config.yaml
n_head: 6
norm_eps: 1e-06
init: "trunc"
init_std_o: 0.00663
init_std_up: 0.0344
optimizer: "adamw"
beta1: 0.9
beta2: 0.98
warmup_steps: 318
schedule: "wsd"
seq_len: 256
doc_mask: true
Each number is 500 + 50 x the weight over its row's rms, rounded and kept within 0 to 999. Layers, rows and columns count from 0. Numbers have three digits each. The size before them is the row's rms in percent of the matrix's.

# down: layer 2 MLP down (transposed), 512x128, rms 0.0862, rows 120-172, columns 0-127
# up: layer 2 MLP up, 512x128, rms 0.111, rows 121-172, columns 0-127
down120 112:479457501555493389503530499433509460446356496408477471510461393475560436474517530473509525476570492525583490493459553547601495521525426540566467529426558508484518537467557527509469486624512538505497476520509446430497509458537519571585458511578534605463493497485535520590481592466532562552481532487580416519527509461425621446586495504439455471453578480410459437502519538442487540516525
up121 107:485498524504426485468447464549499529504547507556424493521490495452507463514558466344535517479606590501518552483449430512526487565503630419445513495561497471443422525543439429508478437470488491500497478546407501475487570505479551528575527526527502593501396599474468580531533564527472435534537521522487480399434475560510482505461472481525559414523521437584491476416497428449432601440433
down121 089:411439552505463481450453471533529597534497490495485532509482434501551504535539557539467571518413650420406460457435507502517491597514451547388429522486533453535484545474480473555517521455464543610488499570556420492522536467465539506474459498574542542480555497509489446493447453540538491442462544376553411483390609516464564488491539467481487599431478501528499410496549439513492526559523
up122 129:519502527506467469463502497534420461590497555552528569502556533458487491502546480398429535425543495492528536430479499446516594525568554418424490525549428436460501513394490482460480385474472416491479541533399475542413559552495501452625558558539444457502509571515618592558548483484416496488581490427605527503480572510503495508460387465519521438508505469509481476484487522501481565514568
down122 124:468500494487502463516475488478452464493439509457499428523414458493536540530439454502475453487518488530611558427471643526442394409491425551542439546566613514560391453601451528494515503532501557445525533554524445501567475459518531627481474491514522488483606493562530528487492501492489389406405461549478456542475492508491496483501562570499544478491502567529523529570598487394527493543458
up123 116:520519464552497532597494503469475438470584635568409498474490425467517515580409416605515494458525514520470565493502507485514432531399496537477514408440508520414482552492517452527525519487536566570471468509505576424497469420515490516464514451475453433460471456552493580488522499442441561495538563410542492591488555550547405554524430501528476519533506498605563474598494517514427536387507
down123 126:409515517379484452401518490576495598478473397423591479449530519496574436477549559425527490502500540424478441414456532569522535461524479498438440520513516493510525367502537464570490502494510534508527509505486439490534465539570525528405486506558545541574554526493553521530449538546517539546475397549474475428481488486544506509531588491472525430462609527433492551389435516532526463622488
up124 106:475497493470531486466584491589465548507516490498432504535495531517442450529502552450531553488519522508525434429463518453544571525473484410539582377573483428480583476449501520556533445537447545530465520484455465483411628462512430457663505496567513527537467536523559550493497463475530486373476533528521494439587566530508525506414430480526521520452478438543616383476463534462420495453514
down124 099:515587510465477424487396482513547587562548493482448489494547516493484573486528562481457427489458614589536533579471552541527519455520516516476557458536537396477492458530520607533528528507535542444321518500486489424520500470480466527547498482579478433464479490488470530480615546481560396449489382549542485524464505547490489494445517422437412510415519491472444514566554576439524480522441
up125 026:520505581503513451467387458568497604487563537468501544657440513581506510475550509598489569540438528479579497510416551502485557504494542526461485482530460539531522511520496522517504491462557498516515582486427475563519453514527562570472410493457461527586470608452461480446531529476602477560540381528518511622537560541491541472508487483507612476544499568578576517499397450455500496515517
down125 009:426540478529499503477564616532507472503507534535483536426486619521512446408401458498470510484476468529587439497508484581497450565546510426524513553428464546519457435466483415516482480518454584562426499480521575457477448467566485477477581508439529495541448482536569467531443488473539578507572490578506507507514565394505581517512487458601469497605563437463590575538516464547545603519417
up126 117:590444508499465485493516532522431485507399528498446505536508535512396437492521474444492510511580541470593422490495465475557555451434540430463485437481517464527601544378476600544502515575472445471532460474457512550496486515463472458528483647412497458472448581551558529514499484408538449527506539435530576493600488463510555485407447460554487463538555505499496402503575453475586533504401
down126 128:488549488458372549541474439447536492496516510577532464546474525451485533504486470603481394494499582445547591531433461501484504573572492500543524443510499459480533523423509502432475586412566503484470481509477446496518428456548476571536479528519492518493454544345475532488578573505509575539445558500519543535578495550514587424378559461448516480514583488421464446503498435606498506547580
up127 100:529394471524480530479446646469461437468518463499407373482541543507505489471479502550471417457505612527519493429511531500504448510507533536518486482517566461536580445485516430484514464523496465561387477454497493542484420466470578451543434468545523499407531587558596515437528382504528467494544521507446553514649512519576440463518506509497503512430386492445523430447505526433488497545516
down127 099:467563533410467474478474508548560559510516515560466572519510489474485537568530478480510492488437658529430453565555515508403440514577492557497539468515490543485448549404533458590541519542566456443497432629532530466493520486552487608408406515540556463481444435410447458505520462481484545481427414434496463517498522495395485559469526452465513433582502516504551525576506415534487468488569
up128 098:526568559516495570413396543462537538538425506555464511538539504504519543597492501496532500319554592466548473568532526554513517484454482508480469492572459493509560491452519417543378486459504486501516545532455425499450478472442500504472579490487444473444532540551490565453578437566484425419536504456502389444465404486481450452486512628443563449440521544512509481475560484479446554460540
down128 112:573555502657508420499474415567504533514585509448478500459507483459569461411462543503542484523470583434501477438586475583554466434462489515512431507440450430533552527564505512582499513410473452578355505492527499542589501557502494501474534466526486432504467493407492501543490575435463545480461480565477567506531532447432500517502409473411529466548440533530508471541636491456514476454497
up129 026:493479562443475502473506584427602548498548510519530529571540509597496583486525544518495505493534558419499454492458461443424498472535526459503556484484471511434516417518464461484551497509424439518510529477542678476485537505482523504481504472472479635516497444491505547504455497498519559491405524477443499467576605479472473481529523372512638550388522534403517536571539511628505507465475
down129 007:524529499490585517536535476429600443550483353439482440484492521499516489574522514405486474500494520543518523571473575268542489483540518608508559539497561559489481594447486448498570481470546513524473464511439415550499504446469471595494456431493484450555435515518523537458589511522569455501502546465534480486508519410437403530442445570455486533471529509530463445488477498492531541524478
up130 133:556490590579459500561489456468427448465449498599476514460471469503462373490522461559471497501612522571541495544496474486519488548480512480380460422524465452578569517487415611460492440484484639561504482504473572568544567447536423509492537541602444449448464489512471585450551546421503452549568479409529548418540564506531472455413479481474528534533506456542497508526459460522493511493456
down130 136:394509572495497500478483368601467443518397529503484494500528436492443511517510481394411483497562533462455504472556407494404501478463392514465521532458435620565435443528437525486543442496518525416562436559504514533490534549532594521507501574579424536446517453495572433549486538507524518480499496463541396530481484543469551548484571515537507572594532509499503445562405515480438494499535
up131 114:514542444591467451517516399451545480452488703556500519516512388490498470618496469533498605472464483474584556526482496518501438506498543487485494534422513468502478499520450484529538520534568540562449532483520476467530494433485457484424550476508469482451439480543437491528513518438425531477561633530528460615430524568505451476478529443478433461477578487492508482612473551416439575451509
down131 128:424496507418532535451476480612500503468490446460539492503542592497516510434604588392558436516451606418491442439484514477422535501478442481463456493557505523540476396499534510564503497502495559400550488597509398417472445496543509458489507542518502579533503566455517524547470505586537489558469400468518535524529424499492559491506536457474566498498576467542477546351522476581515480579503
up132 115:458579587520473451506484524442454516434538521562423471527460461514385390531537478455339564461481550497523596596446419551448503536540473415392530447471420488515553450464372527464511538552512520542537458514514502564494575504512478441500534548531475507466562482483497547563440577490538462558521547492513515484453463477511512400419484559558536514457430436505508483514473499524554568456431
down132 125:489573567524456458615457426443435415513574470503446511611470457509484402506572573503528546490359612554464569516493513482419552524538472505494496502444464528525521536388452543523531482506519478529479437543492430605512504541467474423443506452503477555510441466474528442428523427397492539429486492465463533431604561531471490508457504523487556562596517452462500511559487518540531450454545
up133 113:500542600526502598613531488559489420560534515482505408491431395503447496539468425530476389477544519632438424470520440516522488589401487517539481380588551546491450379530479490433474555522462608460551493485469512547513517452526571509410495408515505536489494461431531516444536504548509499523477510482455459463521579491511469528479531490526532495473390457503490523512476529559475518412485
down133 132:518413363510516411470461481512520588458500545510490568511540479444564459427509507487545612527469477404428524544460593417544486501504443530486418589472427493528536607408457457512543482439549467494433485567524507504524452589461446550566565551512521567532527516540518547577499546480460431416513558491488422473468461459572480455508463539452454545460539504470492548567476509448526482624524
up134 125:438513474494445453536508497575432514450425508562440528464427443485480492506507545498473536474476587554491597575488499556398402429510544502475479530454481500575476473416483560494563508525497519588530604529551533526495517490536490491472500553517501487521591398538541435511436505599459541584383546531568529495563448544487471346475445492601492501514514545573507380510500502443507556499448
down134 145:434543515516490434490510379542635442551452519517507488558448441471607552515499550528492474502396494463552538447495537509492453513459551525463532571484543483542494528447526425524497487483411560521478405508544519535556415494509490422405484454514397535530541605491494458515607517475478491561465407427468510468503501524450524442438386531537557442577589533544505555553557476526578509534442
up135 021:477488491482526522516483472511463527537560536520509483638554470560443512420526448524534561509465564438569460469343584473455545492520535531462483483541572567514573525555486492551480470527525459473531606500468545505508527520472528490472426518482488496526547528522435488464542514521592540502495375523471394587480582361554527417563464555518623490548552579433419506531455522490451496458451
down135 007:475555514537440484466535553492491548494534547573509475431483544507573535513514586513539480505540486613604445549472592462572508493595549532438520498455545547469402500528510452445522478453472528503461509519467519535485520506482463575412488527409500414592506537560495440399477501478604491455577406502507555549541552406460565483433419531550550479595513411546506487510609571548557488483460
up136 016:461455537469483514528494458506570468502552454478505461538473498586501473484588458483446513576464484488580449463509512567503581447479434561466529486568544518578504448486525471463486495484603470512505522496423604548494539569462536514479418532446452487494561540481481488444526521560535538461543465478453411591465390444568523423542406664530576470578551558465506468578432473435409516428545
down136 008:472464467543496530489544509503524453485485548511479470444539574559615578556517501466524481511461568615583433551492503474425543567524572490475529489438512517454494449469524455376506539554566542492391557547494545466474480470483471585491499564459518456611449484495551453483517562495528465525543459547564480544517512428393552482465431447484420506578539401522519444558531467527535325478500
up137 127:603483554465478528445544466502538541650509519543522546512622496486483498530567448517388552517464477518451442512519465518590513531544536520536477577558555398483480397439516571526457487536503454518511524449463481540500514613380547474553495518538451530512526542527436456384411490456583518510492494496618488527429511486438554530499435501506443451429546484505474531508550419488545508583563
down137 130:504471493502529556611488579375502528423560518491529473517448452508447603525443518454493426493587507555560601451447484557465448516367543520470543465525497510458495498517473436456493463458428574460432529504473512461456459441582500531491476472517535486420459494449450586544600594507487431542544549492471441536552516564478459555511543494458498474566422500470425544537468581601587551536464
up138 144:491476522516528561514482479537443553538434532590449461498610485513474446503483542441448543493515552519543531579477400550506454474534526514458563455510514462517623459445447532390503453491583484511543483538427516462460517493491434446470520552453417523438387471494464548494429585481535487604467466520516511549565488508487547492432414506520483488496587509645560364498576424464474534489431
down138 141:509616431471483527487561440610533488569492474539515550496525496499442507460557608467496538505511566482488554474533413511473484427520531513521420553459493650445540524415544440497485489522524473424481422442601491537550454547537503464495454522365526602529490484424422518496473515479448481514549511381486560498413448527447464467394561512565469508512539572500504512497426548540509429494458
up139 023:523533511501487458477437533576559579471559529511522555633458554519514564431513532503469569530527512519418471536617468520495506453540507533509504426522336543394512478504468479481535484467514526483497476472563575576574534453520561432534535500497441512539494496502442499474438419436375558509432499590489560480574532581466541508528514541457348551434435479542471515554531487498498518532431
down139 008:560523521449570436497535513441632398491483334451530508470441430504542502477448465508406425498469466513521488508508510403509490435629599528490480577500532505474496502494448389522481536461500519541511489459576463434498487499464479502438530453456489501531446488486519532551586462496527531574513580434443469541529517488517409463459479510482568540475553507423532519456428469552577646531463
up140 021:526491461483582519551514535445537532537503434536563487448489527427537515539633464522480459459487475485608475524462560619489542371474485477454438460593475554482532473495467473485442525529503475528538533501535555446469529555444536580472428479471529598532482534480561462456519519447558535416530520522528471581424651429551492450470435404511646530598500528527488453464484522490521531489499
down140 007:462517455560413614568526513445410450475527432575586503457449482482450547486450468511451561485511491553525494472520523578489442507518546436567548529428558479531477494417449370491465532480475542470397504570446509427563505519483527477473588561473485501601518481485545464448515545476520497394575420503543554474475496436595602557533488542537457468491566448505528446505533464459554431424418
up141 022:473439528510528528456578537405537488515542523501523545545531504572504519525536429527499518590609520487608505469427458502457514466509476543521458551479600526513474410534498513425471508534479464524441575546608420458417537487488564606423519559474549519500533458539446528475531569465571498531549551502372423505547373478505470446503485531529440521463474425452561452548529400461515411445546
down141 007:458584491499467478457498536436537527468444437441480450433502488446576478499546437400535483477489492460573466486402568525523571474569446553586594497597446482512453464469439551473545542498506565494526528628448542435554486518475417467553438451472529460538424477494481441373464514529518451493438547516443457580545531502567540505487453483509513395539498481545481533571420492429513550375476
up142 117:613436482569485466501489568469450446468471527459477483459502513488452488482498453428457473504489550464533501503514492482606588545507470488475454462550444433438570469426462446499469522485475408481499457549534525490472458563546487421566545511519466500450557537519598595539396541581605399564584502526429517548631528456501445547381416519557534488471526535529463420506551430541493518536443
down142 119:433607413472480469497425436524459456523607492498548478483407538509540507507529466508521468495447588444422601548478484464422518515582477534509486484538478555500473519493525503570455479468605574419519597570498550522613462523536478557491490459524530508476469480400431468462458549586517459511452468489471495550592527503509493400426558483441451510412560395450596534449493579536485505506472
up143 108:500337509535509481497512456499518541539511500535415485506545485480569492538470526413500493481502544491523557443484383540510440476537482517505568486577503474543441507488404598510447533552593539575505562514350466499532465579426444459475547485464467521453518522537424560405430516433553571479596471595507489517509540511461486589444581510520451394464550529465535482476452499488422492569513
down143 113:448518429502449435463534478567475485499491436507513554504571510522478509577547544465571465525539574510505468516484525598577570505496533510559495507538461608592527493429505444458459515544542488458592461513547431397460465519477469486472516528503442570593460519398469459433480544622492467510538516419539484516624484508417508507468561486404443406520554571528382499445579509444534448488465
up144 137:497487495509487540487521488507453552445556519502478449605462496503350524546422465435459420463535498396608437529514487475512454477515500409445571451528489524546474491480426518500477499595531493521395510519449499469562508497499524439571472536525547529511488534532486499530532401403528588441601615455516510523581407529522593567498508499507501465392482487517551439532546497576491525626498
down144 128:439491496620546492578456512424453442500544496523471411481577466483489548499541468520554494471403555545539473484565472521400553543595367566476533464493567483522465582505496533435566441510499542494495498520503589451426481496506472454607591520512400482495464454563556481470562554461467559475553512452535489545584506498412527446576517457410529589518435540444523450513506482507500393481522
up145 125:469429554489483531536448468517477539576491512494476453533513468500509536572433454365466424474553537410605521585517431556499498484508575511501521560533453515490407564561404464440483591426546465501528497545461542528567517532480514427421497512496505560414506529484443442449543530504516566621475486539539539545481468525505553575531477515576437398437487533513551447444469441556486591614508
down145 122:541475537455517520465587459522577504615528514502531506487380469500403497487469641583498493493445571488465501635534483551586493470428522454504424451522516554411461486573490542531488487511493521469556526581504522532457516486465539405587468530508478530500419461501470466567517413463543571460476588412435462551471488525445548510444489432465531566489500428501536507372445515495493475524583
up146 027:511537540456522508509596527585525471440525500527467499496480523599472500439546481491473483485522468445475498398498496568467511528478425525582538484508387479525483517500499452449475468461513505505486498461405694648468500537513530427497443503491454466554523495498550398488496594493515529520431477508401545434485511432516517527489539590467472447364495563561424547589517417472455556488485
down146 008:552435516465561467552494451481585518565503461463504488458502474453586521555492513458477473490548601560558469510577543404468521517524483544501557539551457577568459542476480468409600466560471446498474423443488422515531487431442532490494493547489522511528492614577497507642601498547473464527466566424448380480447523498480424527488438578501528544575545440436458495498517538492555436475601
up147 022:510552359536606594525491560615468454501431556552523573435515529375494517456505482431496506477512534486506512451632511469493491380527541426569452519508481533509497553522497503477409456536511551541551446485512504523486527502480492464444506525559513535482504399483505485542544480503517523489467538545446393487527552686471557561466465511514429521485453465470401509579540429540512499501487
down147 010:440456513411456450454462512461537461541512482479297469443479419510469504466441522468487514492500451445516473422442476362482522544501478505540504557521498488473573497532524524445575517479473468480587514437518482514529503391480427517541597465544517469509540606498399475540524527519546446548503561447512462581561458564375485547446527505444528445478515535418517642460514518502500530500531
up148 133:526476555672617492545482493406468572501503446583415475542567427487469441475390491446415555489536503507521476586502509497419581506491502480504587497378485446548512500499559534545507467493570521641478478480488496496471539494534471481603598530553445519558492491569516452502410506418480542480517465470518505565425528499395534510525492474574500514543516462547504511518424538543495498521499
down148 136:540530526537523517439476424506484490443451526488512397466524400546568534504431438469499525497476428453416547547524521544568577569464480442519514560441526468611402618433519476482477474507583541412458559553528482523505521583567543550511429533567579503432556511530469502545530563524522463464458455555501484451418536418356489402538491476529533527555431516488521517510572509423449494483517
up149 119:611430587534581569501502544471530537576560458473497426424526493475553533521460332581423500438498532536407399499510508527594406566508502546500490512530505478493499536442487521576478554518432541497509540456373525525481517549343518446473510529487506516452527569506445567465539420495536528528540460476531445492486504487503405530500506532489420459553432496539522535552478470444441482539536
down149 126:440509454430484442583515480505583488435566505543555420511547455458467513451516609468474547477408578562569464426470520507423495546571449497446529508443561441592474425468502444460533439472450654523492483475447423510552547378481530506482442444547532531575542476462448593559524508474537513480489466572445564559455514588490488571453507568470505460504452530571442537518485504503544475444482
up150 126:477586485498553463496522479471521534544493547619465417522501433463475553580503435478445432466523575505425487572486493546492551596394564423561610439477560448544471449523585392468511431418477518438452398456522468437386492478503490467504536456584528492491517492476488510508497532468504459475419511472530498548526524487528558488485470474535531508450418382481543486469430560411489604484526
down150 129:434553471484525475495480556428382525570541491453390462528484521505437479484547541433497541524539543644537536525460502526583476504451587599509571505447511455504552476425480486549453483471514471448534556559450502389576480407473454563554463461503509455518530596494603591402527506499469608446425536445464502453492518461508522452449508442492601532527523543453499466474486510570472459563487
up151 125:586542488556569463617456502520550473586458518509465533468543374508528485524419476522466443461603490471578442560479481498575507609460512526453615450497470477524563546600540468417475522487552570538531541551512556484500563509472473520477520455605405543558430473537467544478531554449397474485507456495554570509436551483442446506466420538495502496465497435502541492532450459481373486462481
down151 125:497478506466412531485481471572429508557541498510407553521459523483497538475476493571560552513451436503464502442536538526432529413454536518562457451492516461458449565393483617585487490524577482440405490559510492456575502514510479532571532556390577493512557515507551496472544431561497415485497413461408491478527458464452530478440516476519558452607500584438461558472566483566634428513480
up152 104:464477428457536414553504491514499469513546541469498476416522452541481533536538473563595595530465516461423543375525428586584442480525531470486562563432547427473532498465511479487602511462491490527473481544532547465500568558398490534462480514537462523504474446536494490456368479527469555515429448578514562573538553524430449447492469460546421441497539440523569424543422582404427525554498
down152 083:538492465492529546471505412443521602471456422567391527510479492486514462461515458564419506500514555525495561429570424578510506470488522522614510409483525438502463637535475402494441546522420520474510514530423500501401592476488548434579379512502527529550443527461564497488448502450561532520533505550521432522389511500465530537554514524543525537539468574506500448466615549484503465448562
up153 017:480468572527503544516532450474459516510533570500461501568506534557506514528523490484447477530421482473562454511312539568543530500472507615480449490558517556595431548494518473513449481482551595497469508508449594563416528470515522517514377483450485448565497547536507471437394568498516566507476357497465570534600500579543516456434442513560556525501508522472528613514478459510436531505467
down153 006:498478480563507507465477471499496483623518515511553501512474596467596475522471558492506524497505616536581402527545556523544498513622587519511512481415602631483459492426517436487584529606529466478478495515466471518483554493507546540419467537474538497551485516437455456477508458531515485502613438439489496569580552408534430516436400504520468574474573453540510478467506542513519501498626
up154 119:671461519558586462573508570424516461425538509436504528470524493529427389482551495574431509472474526428493376497498505555487545498596473497469496544538532529502559451512531569599478492541494530549455454435483531511546460527543483543522554534555493496491492585580607523471468476524540427398527445488471448477537528502442416501479543566451484442450411379503441525460468479495525484556466
down154 123:584496473424552484520485534490548499483437537511552527472579510484463439486552531558515479494490583366525531514556586539448646496522579433475602591482385483386519504482498503586490476536545543457407532498551580526519490572494489509524487466491509473493512521452583488469421489455507464489486540465479559444473550473391443382523522525466479424430485514456533512579435452447523426476548
up155 129:473537515496404506490526611597490493473539522470483491529486455506465516544512404453470538405511505498561437509478538517437451432431533439457443549559439474545449426475369509600466500578490484570498506479477458612552625508489647529469488531601476535435520561515555537532492530501464507511535601444458516470493437567478399537535453542536490452428469517511486460502596510533444500498519
down155 122:547422490462586558522527480475511533528413459423530515482526512532396572586454506535454556521493498551458431533569586548576426590557476601439472487443503548537530445476515478473460512468439543490467460543569474449495417519573498528456514581479561515539589506469425493504406463496485560412424476474486610479462488539495533528520461525471429519425495566472628498476542445455457439402500
up156 122:590426488646483529501514545504431575431530506533473423448519524483486434483471460513464507510478546533536428461465535529509520544489602422488441506444519393455446485391412578512565474465406476588454494427480589616522491526439551430543514489499464450456455579500525535428513459500551420457512515482466477477583552550521504544514447484541493451515539410529524386475486462456477543502434
down156 109:641528505531498547448505521584491516527545443423578424523500592452463508500490528497569423527442428468519469501394520568542530603459506491514448495523429519533492541458462587578510544578511459495405529534502433377552406499434474540492595530474508541462468503470432495520596546625403501555452500438432451589484459520541518466514464480473548449484469552508498509500533506502498518579465
up157 130:463410574464520505550519528442480536526439459415417439443553469476530430488471492496469465488564555479491461525509406611461490574535542541477519538569567554561395526555428603523428542373448616567539554481461509553528534525515494484451552524582463549526482529502436528491522508521464566565529448575542418533510429495483405500564560556604560533518448512521479503475442454470491513476473
down157 136:499455514487533508400503459411518472477469456514507410538432537499364489443409442410460577505535549482545591477472520507467572467460582480522486518521486611516458469542581510500476429511473450468493436505589514556522555630453506452510513537539528491453516470556547524526385368438471435566545455620539509576434595546493472550492501574457525519524529499483537509513478513499454511454508
up158 123:409477521535502577516484522555530479536456610371454473454564389538496586597574464552561509456490502470519487484509575529500526442460455526492520487474460517407496481461482499552540540482423514536535398523505483651419520549476574512473553474478494530405517457530515462435495459501444555460456560549535517585489472519439475458464513529554516514347507484576556483551406519534472553433520
down158 115:485493599421513602552506491528591467592483553433590556474509516510524555559513501469463459512506482494385524447494513489527439454450551439511469565578479499473501420523523515429473598558526465512550605471535472520442509528458519527440571478451534355536460436524489488479450556496486524501490476527433577560454439527486537430334521473578504403445501535456470426499531528505477553477559
up159 131:567464491469541483453571527463410447556405511456442546510590538534431519495585514472460537519516507427554453463465435463614540549485527450439553388559430542527539521445519584526474465475373453466551532526486498544437514567432454369546499516491533502501497534567552546406431476518560431478562569543541521450567499511519522496397412485553503513509484507572527417544495470489558513472478
down159 128:491547481500441551507430495523515527526643465494489464476522640486545535431520520532571434504470643489490630532434476483469543478568515487459524463436500510491452427441486468492450503486523482427454577509520476434494500485486444544541547480539567455520461603391468505549537486567472477551490522508500512471517435570605510462473556405477561433528537459510444428480518411481581447598439
up160 140:457484525431490498490519533406450457655481570479439553509559543496448488563583470481468527478556514464523503477496449453618595496489569542447519447515453471439540571495555556494441492464435465518466512513495538525440496567393466380551520523499505504431463550510487492414464518489490505585504514516546525546500537436503543495418419530555531506444565487592557439551417385514583534418448
down160 142:534512460434507551513470515499583533524505475483530465465573611458443472472570547447506490480462546554437558427488509488522479516497597451472455513461527432508444527528467539453477480453454463475380460503563406403533519609531448537523463578491473405506512601483515592528480445493471389555519499509500446558483504535492419592438557468506505489566549595490458514659534527399508477527499
up161 128:546565549440486487520462531573418465432583488593473490524453502504376467541467446460496499434534539469532480557481476502462581490470525469408507476529506431602488430468481491518512435534556494523413450391522519496466615439508508474590579540619520463585545541480541474533521436406461573442491521416538424463514504530527515472435508460524504517439425376499549424481475563497506548502508
down161 144:514487560503504493535538450444520423453463454514433365422543524478506484498475470472489438496534565518588554478539467500497568456438418633467574497548504516541514535510567553485507500505482480428477482458470468432506554471439531612549554510468462507484632535492491538500555491452584477440464512550396379549438553509526579506568521474468582511593503537453377512467548432536554485468462
up162 116:452468489418626550517455570400521412566479638473526523430547471514500545572512465505578536520490531503427478449505508535577535517449502497517566521506467415501518559494540528522555556388433473466516385508535531457419519515488484516489511473428405421476508439476561443437441450480447550584506531501568575548537548534465519444434498498480506490462559498569568429558469561471497581442458
down162 094:551532546471551609463574551366589575584468568583512473467480475484545541514420490497449463490461565458569586430510543556564492501523526476555507442412420464474417443505525512543447545465394512490490511501473422553445459549477473500542508509507554476456526542445433504552528383412575522490513506501520553462449547513476566491446535472447496463485387558549533524445558459480539537477591
up163 024:442489531502421556533471455481515537478600491467500424633496472583500632483506489477531504553482510513551524478515504593493524590502529525448467525490528478533535546462567485476424488482457490483593522502426524539503441430490527456436429518492478509545516527545508447518506501456538440423495473487535373452473557366476513539468525473478740464509505508545422492531509461525504463430447
down163 009:500459493516479565612491500444466439503489489561657425453453546494552499502566550508534549494557520440507527471488510406471497518428461448469462559571539566502542450499453534497468483532520551545384505502473544527494484579528447599532514492472533459497526560475586393442517542430553497483505505638504553520437440481449565541476431519542543512518426444560510425515523489467424362527424
up164 097:445511487432492454541602509545496535470541466556407417429486516522488536494559485519507514491461531453506540502480438502495406520510529511406553461551466530527478486448427535531497485496498525641407470508425459475495621525415439541578477576520484459545624516619445528485448535457510479507413478563520368465468540566523499548488476544514552522521440560563590446505546471482482477552601
down164 101:579531511437474427470482403458470505576426534425451568488449509549420573475481586485517591499401513561486518466469577521545462577513503505544398555446448474596523486522507495524450464515504498410555385617524550420536522447502573550516508472487504511391491536454466478540533535585564484468594431496525567543489496543458576516464494444463396539452552440555492499519531527466470481470535
up165 141:515431527515552559529519559503414527567521536559407421481455443478445435511410404475494469506574597562534458493473445518486450596513574408476619412515544493476426543432433481416510524500447465554517512551370518507498489503429464468498480483471501503425522463511467551501508525505508574552526571550532513501506532506534530533516366512536537493492454453569626407462541517480434553477488
down165 134:481492560538541507563535474441552555500636491508491379467486615470466568572557431513488540522468620474515493451440409541487452514485505536465401553543523514511529502533463459434522444457504553447510480485457543433588454540561548514451532504482508434525467477446476516543601460479418454533554470543485480484587464514614473536475484529477453492517441414425526471523478466431341549479471
up166 105:489542485453522448501515551476549525538487657522535559510500396531511550559573421568447584506506454557491394493510503502540479558438486538538498527487479488419554538415449581574523475554445562520541472490465485538486566514392510490450545535509485531420466487600509491522545517414435554486479529432573490527443530542419523413602419452442471479563443432471476550579445488498491525450579
down166 117:449483478459465447478408454623535510546584465438494425487527586510572461534570597456581476511506559517526547458398466436507533465526498493447393554508535484550422515529512475401488432420560544409489467562491404407504482465476554528468508461552553537605551490472494493448448514559526450530519500521449532453531473486530494562402537455584561486466546533506419470425561535549491510556466
up167 021:481481552520455492526521389456451394524529492482469458457474540398527465523488456524448425540444472529452411507515524551468564518482498544441500494525423538546481495512485504499499460478601495475590519533472518553472518556472497507546436476449463684555536506565482552401532471492550508493448473421468454616462396546568504431460451496549593446490508592523493541558429547417417566495500
down167 006:486461435537544512408548440549376544524478475499500406532451558499572504461517453477523545496488559495526385535464529566539488509565586491460571342453543577411548472479445503412425500519520418463434499582518539418493492449511593502520436524422468479560477447484531435462458545520441508531473450545515520495533534445446503549479495506428461555519534398586535509555560461485539467470435
up168 133:518496649537540549585519579435494430479534531414453455545466472473444489498497454550474464426518549494503535470531447519447501530456489461530495498531505525490473439481386512580419481443476542470451514561451587571489555473535515527491500511600492468428487517516600597516526392555467435459553494453546418495524500553505432516419531520508513482569366399499468517507392600534480540465498
down168 138:510452461438502480524453550466547619574512460584531514515500519485427550586421486413501566506497594496535516470481467522538470449495405578470426439480601523476441403426525488470516436452559501551467546568428521429481452562557449530571453554541578417457457441468570501517541559478559535558486554466548482424453487513562471482438460472488423538505541546535479449462432475577490522611500
up169 148:569393478653572489561472419445471491477472524575531475520588426466515491485383506538511549522524496490531508483478480493467499505545485495434508518384558468608528497544494534541556437495576557628424482466465505493478506466512467486660574556631421469533463480590540466469483470434435521458531502520520514593533523515461479480524563473502443464581496499499461462527458503470459503539485
down169 140:561485503551566423491487481502490513440372531473489450461465384510631455511482487467509462489587457479552393541471509540582509561524425487543506569476529529587471607468491454480465468549466565481475525515531460489467467489564508534516468509660570584482493459507533505591535552474530539551534539550578444492505485434437600396575532509481497491543493504430491455464523500405421497501548
up170 023:508523492519567604512613515519534485444440600537466487477530492586526479458537533447501462477522445493412497484501506448503490440519535481512502525541406445489458480462492482463527509539484548573541409493511458407451460598522488533430503499536560631482464617502551541535548416532547467471410496488568485406538584396506473480510551519542596556442468494484589487496610541503547552554409
down170 008:502473480471470472541507453502447575480440553512471552526472358463454506517488518450518536498567592458506502460482456473498408591395441538473522542594492520535569527542527547561569422478424390428518538447520429536570483530550505498559576510500492512414506561484457447557596496526444395446439419492507456438444393489533501506476592514466485463451466564502483557494534485449426404506505
up171 109:479409489555548491500492523501536410482538517507482497486496484473383540572468426520473504536572544561456355400458531561561537495483518455554573547548494413536479452507539543491523538482423491543488494432404491471513456542452521432610487539476449521524489458520524514495419572393508434466509555569492589513516479524430529480525491515596549449413597432475486431449568567471457550550425
down171 097:512413457552491511463531546420479500508444563385491493476457499525404540543550490440389442495610540473523412528541457482477532462488413482590539520472504490488531544518557581474529548457474493549557443407544436400517481484504494488551458506522549512545560537471443599586488526515505479462511559504563540517565421465439530501595579517493535440437580416554452501416508483524630534497478
up172 119:475513612455541510534542430477514497554630527451510533502507453569412378553546452519509558496540494541405549460462420509523543485468516423478543488527535559434478490523553555556507493534479590589544557393501461516469568486502462438570490481538476517569429476500445493441521471562459712470450503487481438478484540535478517399425535507548500445438506453499479514451470517481535513544539
down172 110:500446503434429483428476468548554457547500530533540556549556517535539537620492498503452475514503613539497544503552413455456511565438468516446492428536528542536521495410493499565478508462504430490522497423514461479486516564528549441536475457496497538539337544575469455540546465502438578435661498555559575438555534503421441495496510473557500397452511512512474491404464508438440523426551